Weights of a small GPT-style language model, trained from scratch on English Wikipedia.
Size: 2 heads of 64, MLP 512 tanh GELU.
Architecture: no biases in attention or MLP, tied embeddings.
Training: a variant of Adam for these matrices, 157M tokens, 9565 steps.
Each number is 128 + 24 x the weight over its row's rms, rounded and kept within 0 to 255. Layers, rows and columns count from 0. Numbers have three digits each. The size before them is the row's rms in percent of the matrix's.

# up: layer 4 MLP up, 512x128, rms 0.113, rows 121-220, columns 64-127
# down: layer 4 MLP down (transposed), 512x128, rms 0.103, rows 121-220, columns 64-127
up121 105:138128134112122120131111136182108121094116150088121118144123102128153145141128125146118160129142173182136119112111137148126120174112076135177117127100144135092158090116182143141137107145111177
down121 106:112167150135144148131139167119105161135132151094072106129170149102131111132154144118126090127140139158106135176120132111128167162129123145147131135137130139129074103117113113095121126127137152
up122 092:143117152100125126117165138096115099067088138139138097098144132138105141144142134175136137127111099146142166160158139144138146101166117097089109089108109079127145119142156107081148115092137173
down122 090:103140112126113120137133115155152160176113129147136175141113084120099140094143143118092101109143120099120086108103092137136168137147144145183149162143120145131111090126158147166120122167111123
up123 100:170095126159137100112127101153121104113123153122134096132061133143145134183147125126148141091153110145139116114147108109135160093133077122106154107065154138109111139115111112152113137152105181
down123 100:099166107124152121131159130129132155172122112150110158133107122135108156126126152146129165173122116105120131158114105127141110148159178148144106083114108102085150121179114154096104106113138112
up124 092:162194157104184099140116142153133134094115132108105113101103103149109134155154153121145118098099148149124121128093085135103118104098091140119132138176118120144148113135122177131135158159172154
down124 089:134108125139117174145106099110106117135126133193116107099103161114126136121124181108126146164146133095150162114130110150127134128155150110143163122119089105074126149146134112160170122138071081
up125 093:126128119094113143084134108123137099134125163170167124129144114148122064109109130111155116127102175130149117135158131128118157092167152146143130161125121140102106113145151152117185147127127098
down125 092:128144176175101128112123167142113140126157118113119150143119127078134114139118187151094098124125128147149142088082112136119115159118124129075183107104160101112146116110128121139137120115145097
up126 105:174130103074135115141110121137112111142144168120141158151101130154152169146102137129129128113109139196148153114165140146145096117123064138124119146112109147100145114107164104109139111143103158
down126 110:138128106079137108141138127132137065147115151131099114128161144111138131139077121149130109101141128127136110091101112107147125086151131119126128128120100124137166148155150144130093150121117119
up127 098:149172125132125097129111135094128091130121133122118100102145127149113151122143144100158121124109118138129090119107142122139131109164175171119120080055125127137095123142140144104153159150125159
down127 092:119136154142118108124155125128144131148137107128141173116157135141152112094112157143088129157153113079132118159155122117149160121159096131104127148145094137159125132147121062148169094129096080
up128 104:127109103168111124097120124118152142076100126147167125106128128123105149137152108124151149096115124128138185150163143076150081124125170147121092175100123141131124139118154137085127142159136118
down128 110:081169162135118082116103133153140152162151147122105143104109149120140105119175096151136117169167129135132088107102127130138142139099128075098153093094102181146137135122125139108162129121149166
up129 099:170151141142136095094149149132157142096152130160151156101122150154117124104094114137096096059128124116100171117102120110097130099126117142092139141130142129141186155135087131123143171103138138
down129 106:132106099173159121128156117143148142147129130110119174150117133164119168122162142126130100117127132142101126139133095126133137153119117161119146141162132123118121133174119087087116091148089112
up130 093:160137083181130110138141104087172087119113146138123068103149108179110114078139119149152080124141124115127113130143124129119172086164135101127128121156152140138130123112103116122148135090133135
down130 091:090185139127079096120125146136114123120150115124143158143115135124163125143115110130123157157118131120120128086121109130114107164097156130115164114094122135147140096163140113127111141127148136
up131 100:127117118168173144094080118151148110116131121130132114153131098112154177135121065170099134079130133117127167125136109103125159129097124138122094146089140113127153132116105136117142180153124164
down131 101:133099104155177112138113124132103112123128159133147069128163185156124143093129175117087128101135140125134158121165105083148139132122106117098124137113174138136102112131152105095123130126111127
up132 100:180129094112117091114135108126162127120099157078147109106149111131118095168099069127146109149138117141133111073147127145154158124110108161125148094128122115108180139110173153093128128126115131
down132 099:104138141171157143146147142153119164141152090160107142103100090123128131144181098143075145116115144113128106104090113162154124153118118159152132164097099129142115127102123166103096113103125101
up133 093:153146137120093115119118119125131148109119169137151156142093133154109109128163145110135151129160125098121139144177116107123134123120133130123123134119098097103154154131177081119101148161106107
down133 084:091126147122134152136156126131100128138149148122103165151131127112160150162110114118092150097151132139121131136093125144134139122094115137113133139132060167117145113086128148160093143147147134
up134 110:157124099072171100140124140130171070119153175124164115145126106160136102120082161160085148131136123118111130148154137084113130115120102141143115181156153126134155168140099122129101138139123152
down134 107:136120159165124156145160075062153146104147100095129138169148144175110127139130116128175144131109082132167155088099105144121106115130149117128113071123146153142102141145160102107155142133126083
up135 101:154111157119137130145143175123178087168150143107149099104109144124091150140161125118156113125138141134169163097134103144103106113131101126176097099140150120108092132126130134114152147135129127
down135 099:173150151127149124159154103130150119129157139176106116150125137128118147097110102142148134131123128117155114088144146148152077173091114120115156176138138160102154143129100189089130127177111074
up136 104:173154131143137128100091085135152122164118136159126146126136176123138079132126135131117128124132131112121139115159160121116173140105128128122132109120139143136090143115132097104122159158171133
down136 097:105151129099132142114150190135094142116125148067125139118097122081124164088153131120133136148158144131143095158110098104129120141131117130172122129102157137124151132157123127113116133113126150
up137 093:175139122141087134118106135126121081150100151140144156167108112151119115073160106135087117140092127146110123147130158145123154139119126126150140127127142157134157094141125121101140151145131134
down137 095:087071161085145140144141133161077123106139092131103126135109162109139144149125152135149116119137116147083150115141131114080144137110104112141102096151111125129166132131118146165135155092133122
up138 105:144133117131112078125139082173116088115161173126131070106127138112104113119181114162118144121121161157102095152117143077181110093108162165116128148144167156098147136155140138095127142142098123
down138 119:099121151103121159123078134075128156122139078124154110166129136135155157114110125152148173137169157086141151098100112152113124149162174120089114180081111122171134157156126141125127120107115110
up139 100:144099153129127093144160123119137095101114151141161170111149121133130126151155121107135126120104088159162118137121160103146180106151143106114102143112166115118135092163141152104176147077116132
down139 111:136144118108141107113156125117110100134123090120115130099091112144115152126092129132094112153174132148153164142142153111102144115162143135109140123100127125132126154105110059119159150149130172
up140 109:126150126167119090069119164134125133144135164114155138099130132112123121157159114150144148078132134097125177144128107116168117151139115178168129107091151147124119117123121139103111139151137119
down140 119:142168142155097151124140108126119167110137147140180112113063102157122142105093141122146126080162131148110107138089121110145086165150131100111170121127109162146137166139107124151131135126112128
up141 102:135131141099126119120166077157152113134135096177133079114129130166142158102158145146124110094090127109132164142120144116112116130148170149129122086100174124144126138145103117136104140161093107
down141 093:101083142128124131137098175128167133098134097142116112154130129149114115121179079161117149132112143156101158121140143139130129156176165073116121138130111110136134123140151140095080113119151124
up142 100:136178099127158140117104153124158131114130155164134163094130120094139130122133184159164106134074158146130124132135159109116113105125120118151115104096158117158108117110104167117110117120146149
down142 103:129118119142144082179099140123116117119129132122179124123117091148133129116144173130157151131206166160111163147120141103159145116132115119109113140111109110137188137116144107140147087184116102
up143 101:109157133105142128077121112133144122089129122121181133126124129124172108119111162174146140118085098146125106137129106102162147111128126169127115146107142133136191107103142138138176132112121119
down143 110:116137150135091115152123105132095122151134145118093113132107132136145192138104144143109160085112124102112137148121113152141099075126116168159116129132116113128082156137118126139109197160147121
up144 093:147157131162136107152135149138158142130148126129106131099137162151166145110138137142117127107107129145153161136090145098173129130184093136181137113100125163125169161121146159130115142156090118
down144 083:111119113106137118145137157107126135158109104140105123125145117106094150112156124116117139105095124107165168128153131146165127150144162164133104132134125114142100137146097078166188109068125136
up145 102:129134142120120146133144131168133092146119133147129077143138121136102133141144155142107104085089191169131103143145107114150145165169146121136153138116150107133137115105138113113091132152129140
down145 099:109136126115117168122153155132117134114170099135104132133145112117150135122188096144139139112131134139126131130130134149108094092126105165174126073116112108127157133097111118182146070098121122
up146 106:118114127129158095117095102136130102150102157115110069131148132114128140112148154190097102113115147123123105137138134110128120119178175158151158147129141118117106115086121103121146132145116127
down146 099:074136167082095157114097153111180170158139095115151135129138143132179096139138123128104121146149147160112137106120118152134138112120109116158069146141139157147168121150123141127162107159135090
up147 107:149081151103142108101110125104115105151091125134153152131112129114112133160158114111117099151118100145119174124116087116088153153124100129157070128133151105117156143137167088095121168119137126
down147 105:127147091113107190162107126085141146131134093140163154139181150155147127109104125175113109114131117148126117144127121108151162123101149106112138109107104153135135131090133137154129060125109136
up148 105:121141153094111116145084134168112133160092170149131107131130138162139160132173117150122118109110133162099176133148080150133153117146110083126078122083115144141116098157161126117084129148104137
down148 106:136129142120152147093133081106136120093123065132136098120099100077144109127134116134139114160129135130127078096169137138143153114102155107141139109176108090135145146145123128146147102123169171
up149 109:142161139124156091126132105156137109124098203134116114126142091114098151139119150145120127126092093159163092143148144161148123136178102180158139085110142123118100150183134115105172132111129150
down149 111:116130115132107140112110168121157161126129094130132141120097127146137142126121107102160095118141114128059164152092161121102157168124136182115106150127098127156114142068168074111101130117117130
up150 100:139124121148155114068129145151141147124138199114119115177133155096149134140127152172115111130111151114102119140140169139145134147120154144114109101127136146123127146088107107157148128115102115
down150 098:142125136098139115132147121130113114140112094162169105139173109118128125132114139115138141127143065152143120149121117107121124152127106128151152148170155095107101143160123110105145140166100158
up151 088:141104141094137081095135109149177124140114159074137146127151153155156151085124138101147088140119136111134130147172071137098169151113090154143133113090102134116130134110096086119115132140100115
down151 092:120149062171147147131160121128100114107126098191091108115131105102121156161098117110127110123146126138117120110126135123179112146165153141116134137141110123168105141126141147112128126140138178
up152 112:146177129105181108157112168156110114100124159135105102106164134157149148126114158149143103105142120110149105086139124128134145100117112147123135147114141100111122111148138053059115113114153136
down152 112:106151118173134158119115121156138103091110116090142137133130147092154103159166107131096164172130112134056147083146143087141106117115132117137130111103173163113112126101116118114146107139162139
up153 114:135172090122138108106094118110101145100092167161122141108152157125116145140170140152106078101104178146126130152115112113090149095139112148112127111122152121119125115100137116117156177080139162
down153 102:133130117130166132112136145106134122115081167077104157131132120156141107138127089131114095109123156090109120125106135184112145129146141172089173157126100131167123135100138110109134117158102149
up154 101:183146098159157132135110089136164112123125159126140109128119143150125185109114080121087119110074096127149155128110170121097117119173111171144096146090167184133143119126132123137117145132110108
down154 096:127088152110113104139114148133116143141120122142084147107129108164130178101146164119167081110112129110122166124138132126123171189141122110101125145135094156162098109134117149111107071144115119
up155 103:140140095097097110102166114119133106122138139082139143106080109124142127121195131157105123121129140146094192112134125131104146131145149131119097157082186141160176130143119101085113107081142104
down155 102:095166109182171113113166134134154135126165145153146156096132149129158104142132093125104150112142169125164115136153161097148105131149149092136147110109132173139116138113119119166092108145100130
up156 108:135164131097157115113168130183125117122095150182120091126161118125148112137109121143117123126130140092160123148126146125111119149142134137145128109082134143097154168128124117140124154172133145
down156 101:123112171092110136090136136121127105101139115077115123112150118106161131129138144132120156130137095144148175132131155131094181099112150065144134089141144110149123087122111138139142092108135127
up157 091:116127126073166117132104145161114104107102119120102148117125128110136145138143204165126108114153106110165122117126102111177122129129111136147144126109140163086161146133164114119168164108157183
down157 094:139098110102194170128149127129164133141119119121120167125122145138123134088089127065133156108144119172142123141148147132119133107091092125114117123161143108151142083101112131128111119145114165
up158 100:176123122142128133137115140108187112132095125106131126154098185143133169080112136133082088097146140170107141119090118102157129155121100149091108129131140154096146087137121159088143168154164142
down158 099:110109101090129197143137110139139097117136144136114129159133115130112114135123119091129109094132187152099116159107130077122115127139151143159123128174141126113112088153104116150143106155137112
up159 101:140124124133115108144084096152105139109079109096155109137113206090140145153145109137127133098123123139171156102155152135117134137093151081142174141125138122078141116098142093155158169133118129
down159 103:127056117168124080102124108136153132127141118141169105145103110153103100130145117094131130126094124132099140136123103131150144157143149151121100094151139119156099123114121118099152092166160083
up160 096:169151149155137139135103118145138125110121104096136118150111126112120133201162139131152133110127123119134120147143104110134126117091154172105119128097156117104103160152121097092150164127133103
down160 093:122134118099148109137142133134107124138128175122097134143134147103156110148121153155124098175113119135193093172130161088123105136103086094142102109161161123113154091120128133130151155156144132
up161 111:147160167123120104117123061115133140098122137131117120138172101122100128124156193160131152120123114113193171092111115092116108108128099132126136121129129130119116145116154126127131123101118166
down161 109:105177130123112109146147137126101133128126115101147129089124130123155093175123119124123084121107154121125143134147143150135089138128126172135111138088144122121141106147082175135138097126079096
up162 090:118135154128124134167113143144143089133148120172098064095156104143128166160137145151165119108117140110118156125115121074108131137135107099137139111086117134115147110140136079143097127139147119
down162 086:136177134113152100113106146121158165139139156113172117162108129099130101113089137120130130166094137154137109128181155138178134141136115129131100123137125099083136157138144118083137135127150082
up163 106:123124111091149127135159106130146091114127100148148131161147155105104155128118158093090107127088072115136176137173140094100142141132186128116071144105114145089162141128166112136170125161122119
down163 103:160081111124110122118135143116148123178102127099162091131166132209155118143134121127136114139107100118160147089112096118094143145081121105139116132172068099128139146162095143130115113128164137
up164 093:133134106130103137120108078151138108126072148119175112120143100137090056130119156138114115128106104109103143150169153155145156127099135081151118108125118116096164140166141088144139148146116117
down164 092:130164135113139104123182135094127109116175163167126086113090159108170143112147124121127122115128118138130141114084093173145104097126137177125146106100118154135140121099087145091117097111143122
up165 094:152121129096128144118149154111119123139068129147122148079139137141136115131149062156090113128122127127128139109158157094106122136135117133159147113124105115126121147082200189130156107155110126
down165 088:121118156141139152113142114146153096133140115108182121133127163090157107093099147162139140157115125086119132135107153095124130153110128109108117117146108126142161124149087133161186074107137110
up166 106:150119155135120128134107168101157126103132183161107100111194093118141166138143142158136126130123135116147173138128099107122142101127123151092085163135123120106139125122127097106136154104124100
down166 098:124108132123121120155151137143129108172120130126165141123170138106128142117162112097116073136095174119125121106153139125113152109163158126116073165128152124115091123101135149117118098156130120
up167 098:100095153137096099142152160139152107116120136167129117131089110109135191176125168134116113128106108127138136139141157093132133109128116137174147143120131123115154183092151138118119144117150094
down167 093:150094129104150165116098119099172105143105136166134153076158129149160130139154109124132119128151127133123130150106138149116079145152124112140101139107151149139153132174106125103122139120089110
up168 104:127133133088139118096102129128122114156128148090114125113146133138165179176087142155076096097144128160149117136141129140138105148127133150144112136120125140079105163149133095139127172139109159
down168 106:101097089084136154143142125127100141124115141098150133108147105117104114151084118128092139125152117167158121159117142148146145110155139085138100128137107164135127121107091158142106176122092083
up169 106:163146125119123148102134101145164172084060135148084092145104154129147090159156149132165130149142153129118149168104108137145150103115119111103140114122127132093123164115136150067162124119115148
down169 111:113110164150127097134119094124127151112169101120128127138176113137143116090086116086098100106105082101115142123122178123100163098136183129155145095140167158142106068132100137156159124141140139
up170 098:158106103140112091163151119142128081111142102126183110109125181127105116130141161110105090138104163176107183103137151145162092150133109118117076175098162169108126114129131122155105120120109115
down170 095:121148126112169139095133087119141129086121114120089195119137143090125151123156074160163156107125127111151074135121118140127144124118166147102104125142137120167122150121151121136154070137143119
up171 103:167113096126114091115139136112122107143136170150092123159121121151176196150124121172134078117120116138111134138129102135121133140110106088113099138080159134149115136115108129113134154121148176
down171 111:161093161147129121143118152163088158128090108135116139135102114136163173166135128122134151109170150095103107110138155144131114126115075102153109121140102105148137137118109131139122138151122138
up172 091:177141108106151111144128144210117100110115173144074161105149133174110157114126114095104115117096122115153163136155109131109106165153135114111179150109112144123134118161129138099096139109166097
down172 096:096124123168108156125118125097124133139102119148138062140110095069114142109147133115086127101137125120102105115150153111172139104135123119123109119138138151117121147099122120176139139139103171
up173 091:122104170136088073089118088142096152109106129137145120188093130124116105101139139136148093133115119151160107103121109099119184144131139110150122091096139124118153078129151124132153134138169130
down173 086:133141163141152194149125130051151126141108124145134150120136126172143123146095115168120117149123134142139121128120107147115111096114103141102094140114101136133123152117092160106102127134138132
up174 103:132147091116131118128083126120150132099119101147127121113137147115129122124106167124122116111123153145169114112125142122152150057148117144120125105108124108116141128093138088088138145111104158
down174 100:118104135116136124141109175121131132131180160095122163170123175101127084163085142099122127155122115167141138128146142124097074156089092106083142157151114159098134088155129173081121107127127116
up175 104:125149134113086114159149151121146083155104127124131148125125149141121097139145150189104118121132175128119176126183080096132116148110164153152136146118139137155130107115103094153135128154132110
down175 106:175111140152177165114164122128160143105160092124131142121140152115128118153078135130116119138115131142161150111118132180131137130137107094151146124139154142120155134155148090133138065123101097
up176 097:144131173143123113129126119204122116145118122153135136145124114124122131155127163161080140078132138135093101082143105089146108132100095131154091105140119119104145126110102158103149152147152182
down176 098:110111114132156160125119173084117105173165131147144165115107133136119131114095136127142174107160170127091134106143127076140088090148113109113120123127083122155126129138106134153134133107110097
up177 090:193098152137161116150084075130155119108125144116152145112177163108142160141147130118099140155120173101136144131113139119096111182124113094122141171140142153126118160111131185155118140137152120
down177 085:103097149099130101078156130133123146157128126136142108124107124113105130108146142086124111094151106164146148087158095116132149106128130178142109102114096141152116121109149089140148107148121123
up178 101:106142156115150134105120129158171106133121143108138116102154119176141130136158146130111094093073091108151160143142110101124161095156126117135109170121131138113157147146111160087107152111137154
down178 108:127162115144107122132120136166116106120138140167128112105126140094157155123144080109167092164092162096146100096144117114123120148109142123105126153174189131105115138109128127146156155111136089
up179 092:134153157131106127145123096104126073061111174126097110152062134124107145168142150135131164107134092104112130110168137095120119125137101136114150119139119140066126141100145151147157163136136120
down179 087:152124164124123085152097120121135116138177134097115130131140163143105123128139158089113105123141119162108148090106179143129144140139149119130128117141097131183132106165154104123169075100110097
up180 109:094138131127144142094139127144154099158119087148126135100150136158131122100118141148112109103125173165142161145141101143139118115110111153123126092088163144124111138139097110072099183126140121
down180 116:154167129157165097156144137158128123122175155080060156155156105113109130119105123131171141129130146077121106138119123117108130128101137116172102121110105170125146093130159119136128097101094153
up181 106:162132117148103102155131151100151089103118132185141088128151094113115160169135143119117146075111111140149119106163145161135104112150163094135134172117124130133154105120133156110116132143104147
down181 097:125102135113138118087135119132141123142118151109080109123126143139117161124116096103130135162152130106102136129109115062109166140121139129149151127150106121157177110156160120124128131114162140
up182 092:097087091118114103123124151165106124093105100124115149162117182114141158126120154094115126132148137132146123133130088116108161116107131112114143098086123130127131135088158125069115157126148184
down182 097:143134113147117154132157131132092122133112124138115200098171156119125129172130136118156106124154094175142112118143131159129125121139098091151112126159137148120119140138133166142093150133041136
up183 111:112146109154138126106083126141135142134113139141084114125110115116102129144133134116146148091118139124144186107110132150141146154140117152130122119119148106115163122137150122117124130161151144
down183 121:075164148105116170132114133117114124134098142121104112130142151141117145173147142147122163132163147174084133126111122097118149131134089112106133137163204125099115096094052133116135146130138129
up184 099:125124108109150106175125146139180104111149102170148114105125114123111104120169133107116133145099132146131173117166175108119087079090132096186097122113128111131132133180127109098152119155128162
down184 098:169103117141149156117131106129127131123101085116121147117103101114133112162108154175140190118154132119126104112143143161139141129125132164112109100113120126189161090092125146136102089092146136
up185 108:108174112108147119111114138166124101139087147118097140149156150135114133108122148128101103083102122155145106167121152114132147125135114156126154135098149169101132113153132101111164143143161105
down185 104:115141106154109098147139156086110138126097113136096137110150150101113147093106123119130121159136129090084133097139123143146099155168114101120145178149158133154137167144137111150120089118086147
up186 095:165140100163120094112087121158122081115115133141163125103127155103106134129134163131080137121145129118149143109125104145175145150116107146131148075109154089091143118146138143134162138132162133
down186 096:161159075118095121134161137132160165106127115136133100131135119138104150118120106127142120106175127151114137112130121125143115100138128082118111154124139189152109115175081135125105090107087110
up187 102:170177147144163117116109185148130159107175112156115103108118107155107123121137150150145113091108188171117162109144131116114155089154103105118134140139199125136121128111127132122151117127124132
down187 097:135169096137169125147147111112150089144131124136144121112129123106172108138094106145147116084095115122189122134130138175149153110143109148105084125105095107166141136131106125142158120143155131
up188 096:140129162168105149091136144141159122151130110154090096120142124149103141125123099145147110110073118181125190141137126087103153130102109121101115154113160118133134080100128158102127135153112106
down188 098:075132071130161132138143141160093109129105123109146150137144126151117134156106171093119111177156152148132135103158106108137109106142134158117094109129109130091123161145135120162158102125135099
up189 099:084128155093182092144096130133145152110154111133116115121129141124166156142120140151135155041115176133118118133097170082132095157112128133130111151100148140137121140161128140126134127148111103
down189 102:153111136118110150110114113121139081135087119108141136129177124105101159125128114119170117147110172107110194094108177137169153100125136115147145098131123139147140158107142127154160116123123119
up190 105:147158122145137153090127128148124106100121177134132133136128181112165146144132146098086091129075107156110133151107094080183133142156147137106141089108136119089145169116116155101121162111137134
down190 104:077159142166129110105149139157102154098150137113107135102138083117121152113080119149075158140121068113111107143125131113079090097112117149163137165128162159140113114138128119139121156132129164
up191 111:099138123145153104122103122122133110110145103097116096106091157150176166111157116157127130142110107157116153098127125077131096124129153158144092130102172124148114081134093135103130129109174162
down191 120:135176091150132171141143153139101142146142123105108121100107157133118114179101172101133155108105155128110176187132138088122125112098145105194117148140136103131130128132135131145132153159136094
up192 100:172161119145148103117124096144178117130093105118125140132157160094126147108145141165121146109124158152162166094093114098150119126128092130128123096086176165157146087124138130104087118135113131
down192 098:092143094159096123150118156158103136136186128101099113125135102159107095143137110105108131134131086153130132172105147141162149121148143112147137170170097101146140143138099109135177067119169101
up193 098:177154141089127118086138116164140111155132155140093100110142146131113175115122144145116151108121105132135130118138099110144109137152149162116097153086154129135148142132115134092116133150116125
down193 102:083158116151109106150158150145131165138098129139116134137168122124121142085116145121153159138112182120120148147099118115163126123117116129133146126164124116091070129177154112105138132105133173
up194 097:101158170147124132105112109112120092093133149135111123084130090081144152156115141133106116151103114133110161141160142154140116102153137139103116167125143171144157129156100137102120110143113102
down194 102:114120127137168143104117108145148130147125121121193133123118140128138123087154108138162084087134116119157136081108139112133131154098093104138110143099130093121145149156119136146157187139082123
up195 094:172130137151134107083080086116109137119138108141178102127137138148151111142114122145123125140139086150127121107151070108142129126127126128120125125101130153140147090043100150095118107110087139
down195 088:124170147125150176115146159111134122117116115149082148147121136098097126139123122117173105132121164107136149142127121118114152151097115130125098117118120094095137153183129138069112104160123119
up196 100:164102157164160091131150101112124099100112130109098101122098127135165181171099110124111125124118116158145177144134137089132119129167099146127085146091129119096110102106169144118161118110130135
down196 096:119102093134156140113146138131104120133142122134087114117136102082133089156170105141157094113125159095131096143108097103156137113137092159067152149125132093171113127129173157136110162186079122
up197 093:155147139096170090124145132109160150130121148134145111126110146120095121147111128109117137123126116121097160111170115093145127131139097155116098119143112116103118087111143084134171114111086142
down197 097:132114130176145154093180149160136146159137130092116100102121111153136117095151169148119148148130141097118142148142124084156129129101061136107144142127127142137118122160135134154137144160105122
up198 108:165147115129119109105147143129108106142113150105085107102133145145122134109145103162131151084113147107121187134150095145107105167169121144127107125114161171127139109100146147065117133119106170
down198 116:141161127130137109177110133110140148123133108134168129119141156117111129103130102081148162179194145134128154049100145154120118132101124114105100151130142130112179152149118137112104136145129074
up199 096:152130122098135109131126126106117093128112129123165158108138134122101129157138142118062105076103155134188138070179141125180142153114179117113115159171163102127112130157118116098151148128147103
down199 100:128088136118146157143103118134178128142114127125158137145122145148147120088104114141149155160144093165122106201085105086113114110110090143141119115122099161151112148104123145153110148097127153
up200 102:158150104138143118164119119110156116141108177123153152130108140173140168121136102122137159116127149163160151146130108139100129104128111110134132107101188156095149117129136106089115117126122156
down200 098:115111119164155167147110125148121144126110135115111117145152108122125126095127168111090105144088099111082135171126104116187141132125111155074120141144117131150104145101089149153142151144103098
up201 110:141158125129148079133113135143102166080114151140138076125099171155124146149115150131163160154141141136137108118141140049158107132125166143116102133121130144105168174077116124128068163158128142
down201 114:116128150136142102088079118160109143159147140118157098100114113129105131131113098102112118151091133130121137139107173127127119144091170106124117136139156148119165084117153119084129151118137132
up202 099:131154117117109089153115100157140125119126182126149129151158115120143130135123126168105129137121136146127140115138122113134082139107117133167123173081138168124153141179116185113139150145134130
down202 100:088121171121136160152126148161146132112138126080113154161149141087126125130121131131116146097126139084084137169071123116144104113078125133118118154137127110092116121144116154113102109141143098
up203 099:121162121101108145113143104145129147140113153165130124122158145113106106120119101140106131095069139197124126098117169122132113160119108116167133132077152121135130113105160150139160153130121107
down203 100:183139087127144162139141100149102118142123118102150126150124109124158144105133137162134155128109128109137161137127093132145139171136146140115076154104106142112116122155153148138124166105132134
up204 093:128096131143135138136131113134153101116092140107107107171134142150163120113106148127145115135137123186202140117141145124169149129110137100162124152139125157114138087123098103104091124162123151
down204 093:114164127145113117150070154140105131138155143063138117106122145106106145125124144157124159161117096140145130089130132145118129130137100127117132120107144103115089154180116107129192121079110118
up205 101:120117146156149135142140169140145123114129134070107149124125122096132130122160174129158114140124142139174102105135092121155094168138109160122133115096143135105095181136118115121125143125104149
down205 101:147145132109148123108128116109154138147106164150125110145104150150130113129098131139162140103096132183093106135159163128126121104124170110131125143157143174159166097134139185173089123155135146
up206 103:140120170146125113156104146114114147104155166124138103097105151102176123131139120157109111139114100103098109145147146131130114128144143112167094142079128125069175162116166129066105173148130173
down206 114:104177127143121109116106157132128110115107094107093095112116106074184130101127089150117113124152133101130153111121152142129117150142124120146141140113133148119096142120117196114172163124126129
up207 097:142130086168112127128095135140154122131136124119129073113126147146110159150114148156173072083163086166161149115109126137148113150174068114071094107089143177155169142137106136121152138128127127
down207 097:156132107111168065118183108132140137124120157104102117144158120122107160085139117135117120162127123143128146125142150166133129111124122056146099127134143152112127109126116110148074140136151105
up208 103:132119079067116082156176171155144101091156132096145146155097114158146129106169110135133141128140150144109162099146152128110133133142122135101101158133125140107146145165139108138131183113111103
down208 102:134123118144132141109155104161124121175117153143103096101181126129120194124131143133132101140088110140117116151142106125137128189112130137128172140103119106121114084090083109154133113144140134
up209 109:115182121116118122146122154132112135110105128166177112161107172151172132137119105159129132141116139169096120154094116126151110091126141174151103148086110119114161135147145147127126151114125089
down209 109:104159118112143112125132124105157085142110109147166176113152150127111130125142162103082132143156129088116108127120165160131145116113155163149104137121145126149151120152127092159130132136104102
up210 094:180192108137137096131171153153153097089120143162138102142092146101112116120127119151142097144114120143142111134117148111077126167142151126097111134151161095166157104144147135088149148110094133
down210 094:105115126094072129132115085139103106154148126117134154128119136112123165093119113129123097135106126084065152127147127079155145124137094138152111159105117164084132137150098130173117128146142095
up211 097:139110112118159138138145117145159105093121141110102141123089156134126099148186142106138132114113135099157147102153143102145117132099153141095098162132157084135113170138116116123133155172154139
down211 097:147155129090092157131101118118122171129161157111133103138170121121145115093129093149133080102139106121097122151113126084086145159117149116138116120125098115155101128097130101134123130139081134
up212 101:185193130093114072116126146162145119156121124101112103123117129120143141091153174128124157119116117146119147141122087096115113170134143182144130139121148106127157115154121106127097135150119135
down212 103:099091123110188120113118104128142152113141111167098112103152099147121151139159114145077125107130153146140093188118147110163124136112169092129106080138127162136083133092134094149112116133146149
up213 106:119155135120088089075111092119121112098110135128154127120088176172080147113199155130096115107112119136133127168124145083119135128136170112110113162137210121087126131136121101139144138150113111
down213 112:125141161130150164148143146117124164157126110126103153149112067158110123135114113123133141128138137105143111102109116163141113113118080157144152116124075151120119127145154154146122109133178109
up214 099:106087154136126101135095132084127136182109153128168140084119170100127105119116165138128102125097165131107138112157131101153120111128078106157093134127154170089137155109133171109146156155105123
down214 100:165159147121141121120089115100138098151093088117141131124194151133142138106161109128130127162097077120133153139114138172115117123130134118101142164139135139134129123152141078098109114116102171
up215 115:124098130121162129118117099132180086119063124124136118141133131144146154159134126125110102106087141152108152125191136129120165082137116120104098141129126118136140144106125088138131167121111176
down215 112:143083105146140155138113107099139105141185116162140131120124176088111135131137112124161143130166107166164124144127122132117130095122100142148138158151123093157128112146117145099115144119137143
up216 096:127135129145126137117103145143098089176109151145133181117125133146105102147117170130115115157135112126145132095145132107120157106181125088137122118127138132136178135116106110069126180118142139
down216 094:113172100120181113102075113135122131118137102123165140119122121091162160142139125143114127115165142098162120114133116126154084113124125113154168121096152104149139110117137121124161156168102128
up217 100:141183138114094069164119134150145105118099145094153142136147135145125101108118120145090142147117147143145161145098118174114121089127107126132110118103138129105110107114161094110124153118118188
down217 104:108153100153140100090138137118118159079124107142155117137162148088142128131165106105140166166138099107144159111162176169113076130113141084122133130116122136115175157152122112126101145143129123
up218 092:134128108103104135153090135176169117160128069126106100162114129118118097125120133141115124127117138171143205167103163161083115103098148104136142107092123119114124117143137126116117127122158161
down218 090:166152122128148131105173156153108132122124159154137139124124099118135123159166170122121150118137126141159085100125076152127098101151134098125096110091151093095132128086141142131131090145118067
up219 094:126113153084169094136126146124181112148116139122138144123143109101169156117138101140101135143095127155118118144105166118091104136166127125141143134120107100095149109119187094088145107115155134
down219 094:141133128161096102124161093149128161135150135119128077163166144126126146158127120101126105131180154125149157089137129118141140125131119080143139117129134145151107129120109164148113139131127135
up220 094:137146111130128098088140152172103108127167131129133100111153112113111140119147147099126138169108146149122166084136153097113150071089100167141112143136181107120142110092099097137115147152132147
down220 091:145112128096132149147111094114146106150162128138158129144076163095191119116107160147138173124136111138099076122112116108113147148117191134124124150093078143150118131166140140131124135125141149